Part of a small language model's weights.
Size: 10 layers, width 768, 12 heads of 64, 63M parameters.
Each number is 200 + 30 x the weight over the matrix's rms, rounded and kept within 0 to 999. Layers, rows and columns count from 0.

# layer 4 MLP gate, 1344x768, rms 0.0598, rows 414-558, columns 528-575
215,171,196,214,190,201,217,193,210,206,188,195,211,176,201,183,191,219,167,152,233,188,195,186,204,189,155,213,204,188,217,181,209,214,190,229,172,171,231,217,211,189,176,179,233,203,179,224
236,256,246,201,218,200,200,231,222,162,193,232,223,199,179,194,143,199,179,211,186,198,198,198,189,240,225,166,236,201,184,206,194,218,196,172,275,213,180,199,171,191,188,214,182,168,168,202
264,202,188,175,193,194,226,183,174,163,194,200,178,144,220,228,258,203,225,207,176,209,217,226,235,154,211,191,201,192,206,222,220,237,208,197,199,142,251,170,199,126,204,224,210,250,241,148
174,172,152,193,196,205,216,230,238,219,238,197,221,237,235,199,186,248,235,221,219,200,188,199,155,217,219,164,196,202,173,184,186,223,208,278,207,237,174,232,189,213,255,188,185,190,173,187
228,185,203,197,202,178,170,191,213,199,217,205,160,237,181,237,221,188,222,216,204,199,262,187,225,213,226,227,226,245,132,139,149,182,215,243,206,138,179,242,191,201,217,207,117,197,203,195
229,207,241,190,187,147,204,176,161,138,166,204,223,205,224,204,176,224,189,203,253,185,248,189,240,216,189,180,241,155,153,172,160,194,126,253,218,210,139,172,168,222,226,240,194,207,215,208
198,208,193,203,235,216,213,189,198,192,187,194,223,181,187,169,208,245,193,213,160,202,193,202,226,176,220,217,231,211,209,167,238,233,298,213,231,204,152,201,191,218,208,216,171,203,227,213
177,169,194,168,194,120,224,236,200,161,183,204,222,205,203,230,215,201,218,193,241,216,252,201,208,206,179,193,214,230,207,233,188,186,236,186,242,190,184,179,219,179,187,174,192,211,190,215
163,178,195,207,165,239,225,203,182,260,179,187,184,145,187,193,181,200,210,144,191,162,216,214,224,215,200,192,227,202,217,197,184,202,149,245,216,168,224,252,180,179,137,195,214,196,168,227
206,217,225,199,189,206,227,234,268,167,213,187,214,160,205,207,200,180,260,196,183,227,228,197,208,182,179,162,189,271,157,220,177,186,74,165,207,163,189,211,193,166,245,295,212,189,183,220
196,160,213,181,205,218,224,200,181,161,239,203,173,202,228,174,188,248,192,230,243,187,228,165,205,215,272,201,137,296,223,219,202,216,190,198,241,238,190,267,184,189,224,193,227,201,207,198
170,168,231,180,160,186,201,180,132,206,179,197,178,240,220,177,205,184,188,169,141,217,184,211,250,199,205,197,212,220,239,164,258,226,187,189,201,176,192,233,231,240,203,225,189,178,193,214
204,218,240,169,186,231,152,233,211,197,197,166,171,233,197,196,231,185,163,208,189,158,211,204,182,203,196,236,190,156,186,206,141,238,187,173,202,204,186,230,222,217,194,156,193,198,215,233
246,170,200,232,160,221,197,195,203,214,235,230,185,236,193,229,160,204,179,195,216,186,199,199,238,164,207,232,236,199,185,198,214,180,182,187,179,201,202,201,204,242,192,176,201,167,204,202
191,170,203,194,224,201,209,184,186,216,232,225,198,156,180,222,186,175,226,196,181,197,180,220,205,256,162,194,230,228,236,205,174,187,209,187,232,189,178,194,203,216,186,199,198,223,183,210
250,262,237,166,175,213,236,145,215,213,191,171,243,161,153,223,162,197,250,264,182,235,211,167,137,231,160,227,192,207,153,187,226,191,137,181,224,226,201,208,147,207,232,207,181,200,166,207
169,180,209,176,240,211,188,171,173,187,245,206,208,194,181,199,235,207,285,192,222,170,198,265,206,223,173,196,183,163,215,181,202,237,215,185,200,198,173,164,229,238,268,184,202,204,186,179
203,182,208,221,170,211,200,175,196,262,261,211,149,183,121,224,195,200,173,189,192,207,198,196,186,174,215,225,164,192,222,229,164,193,144,256,206,220,222,138,202,224,218,191,147,212,187,191
156,211,192,188,166,181,195,260,201,187,131,195,273,175,192,247,216,246,206,126,163,172,231,259,244,212,229,254,183,204,176,173,211,168,241,174,169,215,192,212,245,231,214,206,196,178,205,194
212,143,176,194,207,159,189,139,209,167,181,253,243,138,223,185,205,181,168,195,213,181,166,142,180,161,155,227,202,200,213,242,131,154,233,255,206,191,217,166,201,256,197,180,194,249,189,148
102,178,196,269,195,220,196,195,213,163,203,182,208,241,220,272,192,214,206,265,162,212,214,229,188,241,154,225,242,216,195,152,203,164,213,196,238,216,185,174,164,272,228,165,167,195,181,191
158,215,222,177,212,234,134,171,249,224,171,163,160,197,210,229,163,185,155,206,233,206,220,160,177,188,207,219,212,230,159,212,185,195,167,201,178,209,248,173,194,189,207,195,164,213,245,196
239,240,256,170,211,206,215,181,243,202,226,195,205,213,196,141,225,196,174,185,201,183,141,162,226,274,215,226,212,221,213,184,208,170,182,223,239,216,215,221,214,173,210,185,200,203,194,246
225,183,182,118,202,220,226,206,197,142,167,193,164,210,212,200,245,187,226,221,200,207,153,181,228,167,253,220,141,207,222,158,206,196,187,219,189,206,202,200,179,196,205,255,170,162,206,193
197,197,198,158,185,221,170,131,244,207,231,187,203,186,204,169,235,174,249,154,220,176,198,130,216,166,149,197,247,188,169,212,187,189,210,174,209,163,226,194,214,264,266,208,197,205,241,226
204,166,239,201,239,208,199,180,209,214,195,229,210,202,218,182,157,248,185,208,216,197,226,246,238,189,176,187,195,188,218,257,175,227,186,214,158,210,207,208,191,204,205,201,185,182,204,206
220,203,183,193,151,169,233,223,164,196,202,190,171,233,210,190,219,226,171,191,248,161,200,201,218,191,166,148,253,194,180,143,202,195,219,209,258,203,193,225,153,169,227,228,204,252,187,216
265,177,244,167,231,189,239,256,216,155,203,178,224,193,251,224,183,200,244,202,212,228,200,181,192,156,191,195,200,218,194,218,120,209,225,183,228,236,267,249,169,134,164,196,218,203,210,226
226,174,158,211,193,202,230,243,218,245,219,146,184,152,144,189,143,214,220,233,260,189,206,221,213,185,191,227,200,198,151,217,203,164,283,225,137,196,219,193,183,220,149,177,152,211,157,142
229,192,197,191,212,215,238,173,201,218,203,246,128,182,143,267,247,184,220,187,175,182,177,234,256,217,162,141,172,184,149,181,244,164,209,162,203,151,195,227,211,206,170,186,174,180,198,187
205,157,178,204,202,182,198,109,194,186,255,172,204,180,227,202,180,183,142,202,173,163,257,211,279,229,211,192,178,224,146,165,156,199,255,197,216,235,256,231,226,219,176,161,199,190,121,113
219,236,193,219,164,197,264,192,163,225,206,229,159,190,152,232,154,208,189,204,177,210,193,179,161,194,176,166,194,140,201,212,212,216,265,193,170,192,186,124,160,216,229,195,235,207,203,232
163,199,182,202,196,235,192,206,211,232,222,208,168,219,226,182,166,260,250,201,217,169,197,213,174,215,165,209,178,218,252,187,176,189,239,186,252,297,194,180,150,181,210,193,156,240,168,246
198,215,197,170,184,220,197,221,257,202,189,205,182,176,193,230,243,211,157,202,217,211,197,170,185,171,246,177,182,209,201,222,181,198,254,191,180,230,171,181,249,180,227,221,201,180,212,226
208,237,209,162,253,191,222,190,161,174,224,165,217,160,221,184,172,179,238,240,179,165,164,240,226,150,184,202,198,201,179,178,202,226,231,214,145,228,239,196,200,242,231,210,169,217,187,179
175,220,213,177,203,205,200,157,206,167,206,233,233,205,170,174,207,208,177,230,251,193,233,203,197,275,211,202,229,231,178,208,213,187,189,185,204,221,201,229,184,218,188,222,260,175,259,277
194,179,204,253,240,258,193,236,187,178,219,163,206,211,192,195,193,200,86,150,187,204,209,214,205,146,202,207,130,235,163,230,235,132,238,242,203,205,197,241,187,209,146,151,183,193,168,190
139,164,240,174,204,240,170,210,211,218,210,215,228,151,208,200,199,227,255,180,216,254,210,142,220,226,129,241,194,204,172,207,148,227,197,242,230,197,195,189,166,186,190,181,220,234,227,194
169,208,226,233,203,243,185,204,189,167,163,179,208,182,192,207,166,224,228,182,141,186,266,206,214,203,176,151,126,225,162,214,204,203,178,240,181,128,194,166,256,180,148,161,231,228,191,199
193,256,177,220,157,230,198,167,175,226,203,249,212,218,168,199,187,204,240,207,140,211,164,193,225,232,203,232,235,167,192,211,259,200,193,210,189,193,203,151,232,199,179,178,207,171,207,276
207,247,151,170,145,177,170,171,244,205,177,243,176,179,181,144,184,230,229,211,261,237,205,166,192,149,218,213,194,246,178,242,162,176,206,138,153,216,146,149,203,188,153,201,179,207,180,198
203,189,197,185,136,220,165,197,200,147,238,192,230,148,180,235,163,223,254,194,193,233,219,161,212,252,228,119,167,181,219,140,250,227,238,196,197,178,157,224,210,158,212,188,191,188,214,218
199,253,190,221,227,174,210,201,163,150,248,194,200,165,205,194,241,226,179,228,265,186,184,205,246,193,200,166,239,169,149,194,192,193,212,237,176,246,205,244,168,107,212,213,142,161,204,156
240,231,230,197,206,193,124,231,224,205,195,199,234,217,209,170,169,155,217,202,229,191,201,183,198,200,241,149,171,205,160,218,225,204,197,123,205,181,159,209,205,196,194,201,230,212,222,217
221,260,140,197,163,216,202,164,165,156,188,185,181,234,209,224,192,190,224,180,165,220,214,184,200,185,237,158,248,193,208,224,220,194,206,234,108,192,224,179,206,230,223,258,224,134,225,218
156,211,239,183,205,229,164,187,196,251,214,183,145,225,211,167,205,258,198,133,226,184,221,197,183,200,220,176,146,171,237,228,197,206,217,187,243,166,134,195,201,237,227,154,193,196,175,192
193,228,211,198,210,203,153,247,184,175,205,228,153,228,171,197,213,198,213,210,201,196,203,229,181,190,186,201,167,186,171,194,186,161,227,213,173,194,211,207,238,214,177,181,213,199,196,156
206,136,183,235,181,195,194,208,214,184,187,224,224,219,206,219,168,136,186,263,235,233,186,169,201,210,191,213,225,207,205,167,220,125,261,217,226,183,225,190,165,189,232,203,162,225,147,212
179,198,144,143,203,248,225,205,218,180,237,177,202,244,228,254,215,211,190,124,167,231,205,216,219,228,186,180,239,217,160,233,204,193,185,220,200,209,197,199,224,204,235,180,169,201,196,209
226,212,217,154,204,125,195,223,182,211,117,202,227,167,157,171,150,250,218,220,194,187,201,166,233,229,179,177,160,191,160,176,179,173,228,157,205,159,193,164,161,171,235,205,217,202,192,252
208,217,178,165,200,220,224,217,173,255,183,209,157,207,178,147,188,191,206,179,220,187,186,195,187,219,226,291,154,192,223,218,165,140,157,190,204,197,149,190,275,228,176,196,153,184,201,207
199,206,179,195,191,176,233,177,201,211,183,198,214,214,194,175,219,166,204,197,177,201,225,212,244,223,124,216,142,238,208,182,235,234,176,246,234,186,182,254,161,181,198,223,197,181,164,189
250,205,180,211,201,165,150,173,193,211,174,133,169,220,250,249,183,254,204,236,222,237,233,187,245,197,244,177,215,212,200,169,216,244,245,200,155,226,194,205,164,194,145,221,176,219,208,201
187,233,195,166,185,195,163,213,188,200,192,211,225,221,172,219,223,210,185,239,188,225,193,138,217,252,195,244,231,237,175,213,190,192,185,180,198,175,190,156,185,171,242,265,244,198,220,178
213,135,209,223,174,193,179,227,197,214,167,227,188,175,172,241,171,174,218,197,211,155,178,246,229,181,200,226,205,181,219,180,192,192,210,126,197,212,207,195,209,203,179,153,180,168,219,194
172,227,230,248,173,193,234,215,214,201,229,165,227,214,172,199,210,178,205,191,236,193,220,232,198,203,198,209,162,178,167,212,232,238,216,183,225,115,190,175,210,151,191,194,120,175,177,169
194,258,177,206,192,230,176,218,188,218,117,221,221,170,174,212,213,202,238,213,246,194,184,177,181,220,195,166,199,193,185,225,267,229,163,169,218,243,215,230,163,237,146,259,165,185,220,167
176,255,239,194,187,162,217,215,290,261,207,171,163,238,210,205,164,167,174,208,167,220,159,218,219,123,200,187,258,186,179,144,161,239,113,238,171,241,176,145,174,168,153,195,259,158,209,187
198,148,211,182,194,260,186,216,176,188,235,128,223,136,240,181,173,143,167,197,184,163,251,151,181,202,215,204,135,206,164,159,240,274,205,249,221,237,188,214,212,236,191,188,237,166,230,162
288,183,187,158,220,224,222,183,194,218,209,249,243,170,201,173,180,186,203,200,230,174,171,173,229,167,211,201,191,147,219,189,164,188,196,203,193,198,234,185,154,169,167,192,142,285,251,228
192,176,230,199,185,230,160,222,239,255,248,167,236,149,233,215,230,193,156,239,187,176,202,221,175,272,235,152,205,215,221,170,217,230,176,226,166,170,175,242,206,132,190,187,219,240,173,227
185,215,200,205,190,235,202,207,210,199,210,217,212,206,193,189,204,205,172,180,215,200,203,209,216,217,199,199,193,204,176,211,208,211,214,179,211,200,201,206,206,196,174,198,207,186,186,189
202,135,220,203,220,210,163,207,229,196,160,199,231,219,189,222,232,251,162,158,204,211,186,262,223,193,182,234,186,169,190,164,152,189,179,184,210,199,199,135,213,212,154,188,212,202,165,219
179,203,164,216,174,233,196,190,221,203,168,232,257,177,195,206,211,171,188,241,191,133,218,182,190,159,187,152,191,194,221,222,168,205,237,166,234,235,189,157,123,263,163,169,188,216,141,186
227,235,157,166,220,176,199,186,240,196,152,171,194,197,224,222,112,231,217,227,234,214,190,224,163,205,208,234,190,246,139,215,222,195,204,211,162,174,169,192,235,182,183,152,228,183,193,224
252,212,159,237,221,163,220,163,240,196,202,180,155,173,156,177,217,162,195,139,166,174,283,213,210,191,177,169,201,250,201,208,192,238,228,245,228,211,197,202,255,208,179,183,149,211,232,204
128,212,214,158,162,202,225,210,234,153,203,222,193,211,228,179,173,186,143,273,197,220,189,213,161,226,267,255,157,202,170,214,162,209,211,213,197,138,123,182,234,216,182,231,169,250,173,162
173,262,182,146,266,239,185,245,209,189,145,223,217,203,269,191,191,212,151,222,233,231,209,215,179,182,187,273,209,209,219,197,145,219,136,153,238,151,202,244,216,202,201,191,226,125,229,269
197,185,215,232,209,172,152,167,240,226,191,182,216,206,201,232,190,188,209,177,151,204,210,195,247,203,199,179,202,202,218,228,181,240,220,190,226,205,205,160,196,154,232,220,180,185,178,189
194,187,259,207,197,197,193,168,207,210,231,189,227,163,201,171,214,208,212,172,217,232,169,140,185,216,183,210,224,210,174,173,252,201,175,228,179,202,193,178,217,199,185,251,173,177,234,212
220,205,202,183,184,216,223,196,188,137,188,188,186,214,223,201,283,182,189,197,205,202,208,174,226,186,187,186,178,226,175,211,205,273,203,186,169,189,198,196,233,175,222,170,253,221,188,230
180,193,214,240,211,246,186,177,195,195,224,202,205,139,229,215,154,160,191,177,247,189,197,202,225,179,169,205,196,237,246,157,241,182,180,188,203,193,232,168,189,171,192,236,206,210,222,228
160,213,200,211,181,178,281,173,208,120,189,178,127,212,271,197,227,190,209,129,148,171,205,210,168,154,188,205,164,164,193,173,176,137,242,245,192,237,201,204,206,206,216,175,153,240,190,208
198,172,181,257,175,208,160,245,186,187,186,172,202,212,210,174,242,185,229,228,175,202,191,191,245,193,192,214,246,204,210,258,178,220,242,190,127,183,181,243,160,207,161,138,212,183,156,238
192,204,176,204,166,215,180,210,256,180,209,222,177,212,179,163,228,203,195,189,161,156,232,184,216,148,218,228,174,208,191,210,224,174,195,171,218,184,153,222,187,255,174,185,165,190,203,207
198,197,183,168,235,178,203,173,239,209,231,212,206,161,222,177,161,183,209,193,254,195,207,230,235,189,139,208,233,174,254,251,209,200,182,198,226,173,185,240,263,191,191,194,194,273,197,163
174,171,222,163,191,153,197,197,227,174,212,191,232,189,221,230,214,172,232,152,187,175,243,216,137,227,173,230,224,153,267,193,220,201,222,221,187,197,217,210,173,179,165,222,183,253,158,198
191,190,212,161,198,177,186,209,213,235,234,185,225,188,201,155,180,168,204,212,206,211,243,173,191,201,230,233,156,212,159,212,202,234,170,206,213,182,219,171,158,253,158,154,283,231,215,186
186,235,192,149,173,153,195,227,199,153,211,249,226,194,176,233,172,141,183,177,213,188,141,185,234,161,158,190,192,169,138,182,263,221,187,163,224,245,254,235,217,172,97,239,153,217,233,204
240,250,225,223,153,215,188,199,167,162,180,287,190,170,137,262,255,260,240,174,188,173,272,201,195,190,181,237,219,224,178,158,135,136,230,202,217,205,204,212,200,206,228,209,156,208,197,231
209,169,192,212,237,209,173,199,160,204,273,213,252,201,187,205,168,202,195,141,168,245,240,182,243,188,190,209,211,184,181,151,190,241,231,230,194,150,198,202,198,198,188,114,178,184,183,247
151,188,200,219,165,162,186,211,178,226,178,228,183,187,197,194,251,225,236,225,210,195,242,215,234,212,204,117,176,180,210,216,209,185,222,219,228,193,251,217,183,141,198,246,236,177,253,193
290,212,219,174,195,198,203,203,167,206,200,247,172,212,178,143,267,178,193,180,188,194,190,200,210,185,220,194,230,196,210,212,225,250,215,220,191,186,178,212,245,171,212,222,217,170,161,153
210,222,189,202,162,189,173,209,241,208,187,198,171,193,172,189,213,288,188,234,156,171,217,261,179,186,255,198,201,178,178,213,183,201,196,268,159,206,228,187,219,240,239,195,200,221,239,178
201,136,213,188,160,172,152,248,218,195,228,220,238,193,208,237,218,239,170,211,191,170,195,140,189,190,226,230,185,194,170,192,197,230,180,198,178,178,229,241,192,206,192,182,175,189,227,155
217,247,164,195,146,184,162,209,157,193,180,164,244,192,117,225,180,250,198,172,225,243,196,216,248,195,236,216,203,125,245,205,207,172,213,235,231,165,191,198,184,161,216,254,232,193,170,242
213,212,195,234,199,147,219,199,192,208,241,205,188,212,179,213,221,247,246,245,198,164,176,159,173,174,231,220,149,189,170,203,222,196,241,257,185,221,189,192,225,240,142,200,182,193,193,251
184,223,247,193,181,166,208,233,217,207,173,154,184,249,269,239,155,213,189,184,208,163,206,182,182,219,170,190,195,227,196,200,205,236,139,185,160,170,216,168,219,215,144,184,156,234,239,204
260,186,180,263,189,226,221,188,211,178,210,238,180,150,184,238,156,181,202,202,212,193,233,265,275,196,186,160,206,257,248,242,168,218,176,240,179,230,166,186,190,244,223,212,197,144,137,198
205,186,182,198,215,183,199,180,204,174,198,189,222,184,171,189,220,178,264,153,192,169,204,166,210,221,176,200,238,244,179,206,150,267,247,235,268,182,191,199,181,232,217,228,197,226,223,163
163,232,175,155,178,214,222,156,200,165,203,239,198,190,240,144,193,193,173,170,173,202,144,194,212,169,191,198,165,230,201,226,203,227,207,194,189,210,154,230,206,196,198,212,244,242,219,217
177,230,270,164,204,260,182,197,249,196,218,122,204,137,237,186,154,131,210,201,256,174,146,269,176,201,168,159,230,223,149,196,185,202,207,128,194,193,164,201,208,144,260,229,242,197,229,169
140,179,172,184,209,235,198,171,153,169,204,224,142,186,185,194,125,182,246,148,200,189,212,181,188,179,224,250,206,256,236,239,205,192,217,224,149,161,190,229,233,200,242,185,247,229,269,236
202,205,172,208,180,152,146,164,153,184,172,223,199,212,192,221,197,193,196,166,226,178,167,194,201,182,232,236,203,189,219,204,217,221,176,178,191,225,146,208,207,223,189,212,231,156,232,235
225,211,229,180,170,243,183,184,189,188,148,200,185,224,225,213,201,215,230,225,229,230,156,210,227,140,201,191,185,202,180,209,183,221,181,230,211,251,209,248,210,106,209,204,194,196,188,207
282,239,292,226,198,156,118,179,224,195,143,168,137,174,237,198,165,186,179,164,195,180,202,147,210,256,198,245,201,155,198,216,225,236,171,175,260,184,198,185,181,231,215,200,188,281,198,181
162,198,182,192,213,181,171,179,175,193,213,215,247,234,151,161,149,211,235,171,213,227,175,132,213,210,233,160,209,170,207,250,167,207,204,211,158,182,192,186,169,211,157,209,210,202,231,171
247,249,192,206,204,157,193,220,194,221,196,193,191,182,203,205,216,180,191,183,196,193,219,214,205,176,212,241,249,196,162,195,195,206,224,183,182,185,207,167,192,216,206,179,197,204,207,201
201,167,211,183,191,142,195,169,131,193,254,248,187,263,208,174,201,256,192,207,163,188,221,181,239,234,205,170,208,214,150,182,215,156,167,223,213,184,101,216,263,190,196,123,231,198,232,165
266,258,209,219,174,188,190,175,189,236,200,256,203,193,200,177,199,160,212,143,219,179,136,259,196,196,205,238,207,152,184,234,159,153,191,178,180,188,199,217,210,192,210,151,226,278,199,246
200,210,251,196,181,250,211,177,229,192,179,194,250,167,177,191,188,157,268,189,143,185,211,194,239,196,175,191,220,213,165,160,194,210,200,210,200,190,220,192,223,225,245,206,222,198,213,187
229,257,195,226,186,242,176,223,191,198,178,235,215,199,180,188,216,165,206,171,207,175,211,253,213,153,188,242,191,191,282,187,238,172,209,224,187,171,192,168,209,216,208,238,241,138,231,202
132,252,203,179,226,197,275,189,229,174,162,225,193,202,164,227,228,198,235,180,217,210,163,239,242,142,193,226,184,214,165,203,203,188,234,204,261,198,255,215,188,216,288,222,238,152,129,202
169,193,270,303,227,183,225,182,212,192,183,210,165,170,211,211,230,130,184,216,182,225,177,222,149,197,201,153,250,146,231,193,198,205,226,207,175,196,191,112,182,245,175,182,168,183,204,185
181,214,208,211,209,210,228,197,194,197,214,189,183,152,200,169,215,210,207,180,137,202,216,192,195,194,213,229,212,171,188,187,205,198,210,178,177,208,217,242,177,182,182,184,186,173,221,187
191,186,250,225,173,206,172,169,194,220,211,187,200,194,231,276,132,223,202,153,208,206,212,213,167,203,192,208,217,191,165,226,225,262,175,124,190,256,244,267,195,246,158,159,186,177,161,193
230,234,218,218,231,161,205,197,201,198,190,207,225,191,182,192,176,189,184,232,212,211,227,168,208,218,206,179,198,162,165,217,159,210,235,207,224,214,122,241,167,144,213,280,152,203,206,213
189,206,128,156,154,208,166,231,226,147,221,234,152,232,213,225,226,237,185,180,174,236,214,207,197,187,164,176,186,203,246,202,198,249,161,205,239,202,256,192,174,219,223,163,208,188,238,192
216,233,180,189,181,216,220,176,184,211,207,218,213,253,197,190,235,161,227,168,164,232,235,218,176,174,209,242,213,220,171,203,192,218,213,162,220,222,196,209,207,199,187,163,175,261,238,207
181,148,161,209,162,159,151,259,200,222,235,149,205,181,207,162,223,175,208,210,173,206,198,154,196,184,201,212,144,236,172,238,225,230,189,158,178,220,157,142,230,163,237,168,186,193,269,272
215,196,251,233,206,193,182,223,200,222,181,223,227,205,214,168,212,200,177,206,230,198,160,174,239,225,189,220,175,157,222,260,144,168,217,214,203,197,202,179,270,194,257,154,250,238,206,195
195,177,208,189,243,254,219,221,191,184,205,255,244,229,208,172,178,223,137,252,198,154,216,154,119,190,178,228,187,187,176,207,277,190,142,225,192,137,162,189,192,209,206,170,213,167,190,205
213,216,230,186,205,231,184,205,197,194,231,187,209,211,205,191,226,166,209,143,199,163,182,176,197,181,223,182,241,212,222,182,264,243,197,238,226,214,189,165,203,185,226,205,235,158,214,185
214,178,191,216,237,224,170,204,188,208,181,155,224,228,201,229,228,217,196,257,139,213,181,216,182,227,214,177,232,188,184,199,174,188,180,188,192,206,221,215,144,205,214,171,228,166,123,187
224,224,224,181,189,233,228,181,184,237,240,174,171,206,159,120,180,211,210,207,214,244,179,184,206,278,221,207,212,135,156,240,214,262,206,232,169,218,141,237,198,212,165,200,206,171,174,187
242,190,211,179,218,229,187,208,230,192,225,188,187,158,149,194,195,153,194,190,212,215,197,243,205,189,253,249,216,199,194,178,224,193,195,170,185,259,154,187,282,191,241,169,223,250,215,217
203,228,191,244,182,221,211,231,190,262,203,240,235,212,224,161,183,167,145,216,201,206,195,239,208,136,176,217,173,219,170,251,224,158,165,220,191,200,200,182,192,292,181,207,188,176,233,201
212,187,222,235,188,196,234,170,212,200,184,171,199,201,202,178,214,200,195,161,134,227,185,162,221,142,226,165,209,179,212,183,227,191,228,191,154,195,195,175,192,203,203,231,185,229,231,250
247,246,235,204,197,190,203,141,239,163,181,233,181,187,211,224,181,181,143,181,243,234,231,283,241,158,229,192,204,211,218,190,198,185,211,190,152,241,214,217,174,204,190,207,178,250,171,171
96,164,173,244,182,251,196,175,238,168,162,145,192,205,223,224,209,197,168,215,205,216,199,187,253,186,166,206,133,221,185,200,159,225,212,207,176,230,260,262,196,203,203,224,181,211,192,165
217,192,176,175,186,192,213,190,166,140,187,203,196,230,173,230,203,160,231,164,225,202,251,193,171,189,192,178,203,195,168,241,219,187,164,193,153,231,172,206,223,187,205,194,176,221,179,219
172,214,218,252,199,129,196,193,186,258,186,252,197,167,190,184,139,226,166,196,212,219,249,189,226,202,209,245,195,169,206,205,172,226,219,225,185,194,249,180,207,148,225,254,234,184,220,203
171,212,251,167,199,176,223,157,185,246,177,236,195,178,214,161,200,177,222,191,213,214,234,204,199,163,225,202,218,223,201,187,184,228,231,153,148,186,210,214,244,175,246,212,219,162,114,167
212,156,188,229,168,219,195,191,200,201,246,268,200,178,253,171,145,160,234,225,171,214,197,190,186,251,185,181,224,244,176,194,181,235,189,217,207,233,213,225,235,203,144,165,150,200,180,216
184,197,202,146,280,210,185,201,236,224,165,181,277,190,205,216,207,196,217,242,217,237,183,127,226,220,148,234,141,218,201,166,197,187,217,181,178,207,213,153,248,257,211,174,189,169,196,199
219,259,239,235,209,207,193,206,217,227,211,155,228,209,234,192,178,204,228,202,173,170,219,162,167,179,214,192,201,200,186,240,180,181,207,283,183,165,216,186,199,232,215,241,140,196,191,204
223,178,243,203,239,183,257,251,252,171,236,168,141,203,202,240,164,211,224,215,193,225,188,172,201,234,226,172,211,235,212,153,147,196,160,228,204,224,240,177,157,214,229,195,193,243,222,193
227,190,210,192,195,224,228,172,198,196,229,166,207,226,158,189,244,188,213,208,194,226,186,198,167,216,187,193,198,204,211,187,221,191,196,218,178,207,238,203,214,190,195,240,144,209,166,180
217,232,190,187,193,198,212,154,249,204,187,203,190,239,168,203,239,207,221,213,223,263,207,145,235,253,177,221,217,198,200,243,240,232,195,208,243,252,169,195,221,212,222,163,177,246,198,177
189,180,203,197,208,195,196,130,205,266,215,225,216,205,267,244,207,208,191,187,227,199,136,185,202,227,160,200,197,222,255,188,248,204,199,169,161,169,184,251,192,230,213,163,214,244,131,207
222,191,209,188,196,188,212,208,177,201,178,213,195,210,178,191,172,173,234,207,226,204,209,175,181,219,213,204,174,246,163,230,203,192,172,171,202,212,181,189,209,190,211,204,204,204,205,158
177,195,219,187,172,201,161,196,196,175,226,272,165,214,170,169,157,199,219,182,177,195,218,186,226,124,185,172,184,157,193,285,178,158,273,259,158,170,179,244,162,199,136,191,206,170,217,229
156,176,218,191,176,207,224,245,179,195,181,211,185,201,224,207,185,236,214,211,175,184,213,197,214,172,225,183,228,154,174,239,178,218,113,203,198,222,214,266,169,186,235,188,158,226,214,218
212,289,196,231,241,237,208,240,189,174,273,204,209,213,217,215,187,191,184,172,193,173,154,173,160,165,175,183,168,237,265,140,208,177,167,262,191,197,179,209,188,192,218,249,220,216,278,208
188,200,181,183,173,263,214,186,207,157,181,219,210,172,180,229,199,165,216,172,201,167,167,237,138,198,258,276,192,243,226,215,226,235,235,173,204,234,205,219,227,232,180,165,202,194,209,230
244,229,244,209,209,214,168,225,183,238,228,164,196,201,270,203,156,210,199,186,229,214,218,226,189,194,190,231,185,206,207,198,185,183,176,156,191,169,190,184,190,169,223,185,215,185,250,202
240,238,257,147,251,178,246,221,157,221,164,209,203,195,166,210,230,215,201,251,196,184,158,161,193,195,179,246,217,254,169,195,215,253,207,172,249,234,153,190,204,240,221,229,173,213,157,241
149,214,238,186,208,238,146,200,224,165,210,174,182,140,224,158,230,230,186,183,244,224,184,238,241,254,211,218,210,214,217,211,232,184,182,172,205,175,240,256,249,195,167,182,214,189,221,244
207,203,256,204,194,163,202,206,126,171,208,242,216,166,209,255,177,200,214,190,176,154,187,169,188,209,177,156,151,171,213,206,200,187,185,209,154,190,246,163,211,189,217,206,203,155,223,200
112,178,185,213,167,196,213,137,183,212,186,181,159,182,194,149,246,216,231,170,152,240,178,173,246,198,202,193,251,220,164,215,197,267,212,217,115,220,192,185,200,152,207,237,205,175,197,188
186,258,145,200,183,241,222,128,211,206,196,232,229,171,242,227,223,192,223,216,176,262,190,139,167,230,258,179,270,223,227,205,176,161,179,198,208,179,177,197,194,194,183,139,172,231,145,172
221,184,175,196,206,214,218,201,206,197,170,198,252,192,189,153,198,224,205,234,228,182,168,193,137,176,166,221,165,187,261,235,157,234,176,212,214,164,194,216,248,208,152,217,191,241,190,202
194,210,141,205,170,248,181,247,216,178,184,200,223,227,188,192,211,195,235,244,187,167,228,193,194,247,180,184,233,249,190,188,195,195,183,232,218,193,222,210,228,148,199,190,139,180,171,134
217,213,238,141,217,217,156,190,232,198,217,215,205,182,175,200,168,227,171,187,183,172,180,242,231,209,200,251,210,189,141,230,142,199,173,217,207,194,148,207,169,180,179,194,161,173,171,225
194,221,210,221,224,190,205,195,196,238,253,204,172,191,229,197,226,216,191,195,203,219,206,199,199,201,184,173,202,171,205,167,209,239,188,195,167,281,194,235,221,186,197,140,158,207,181,204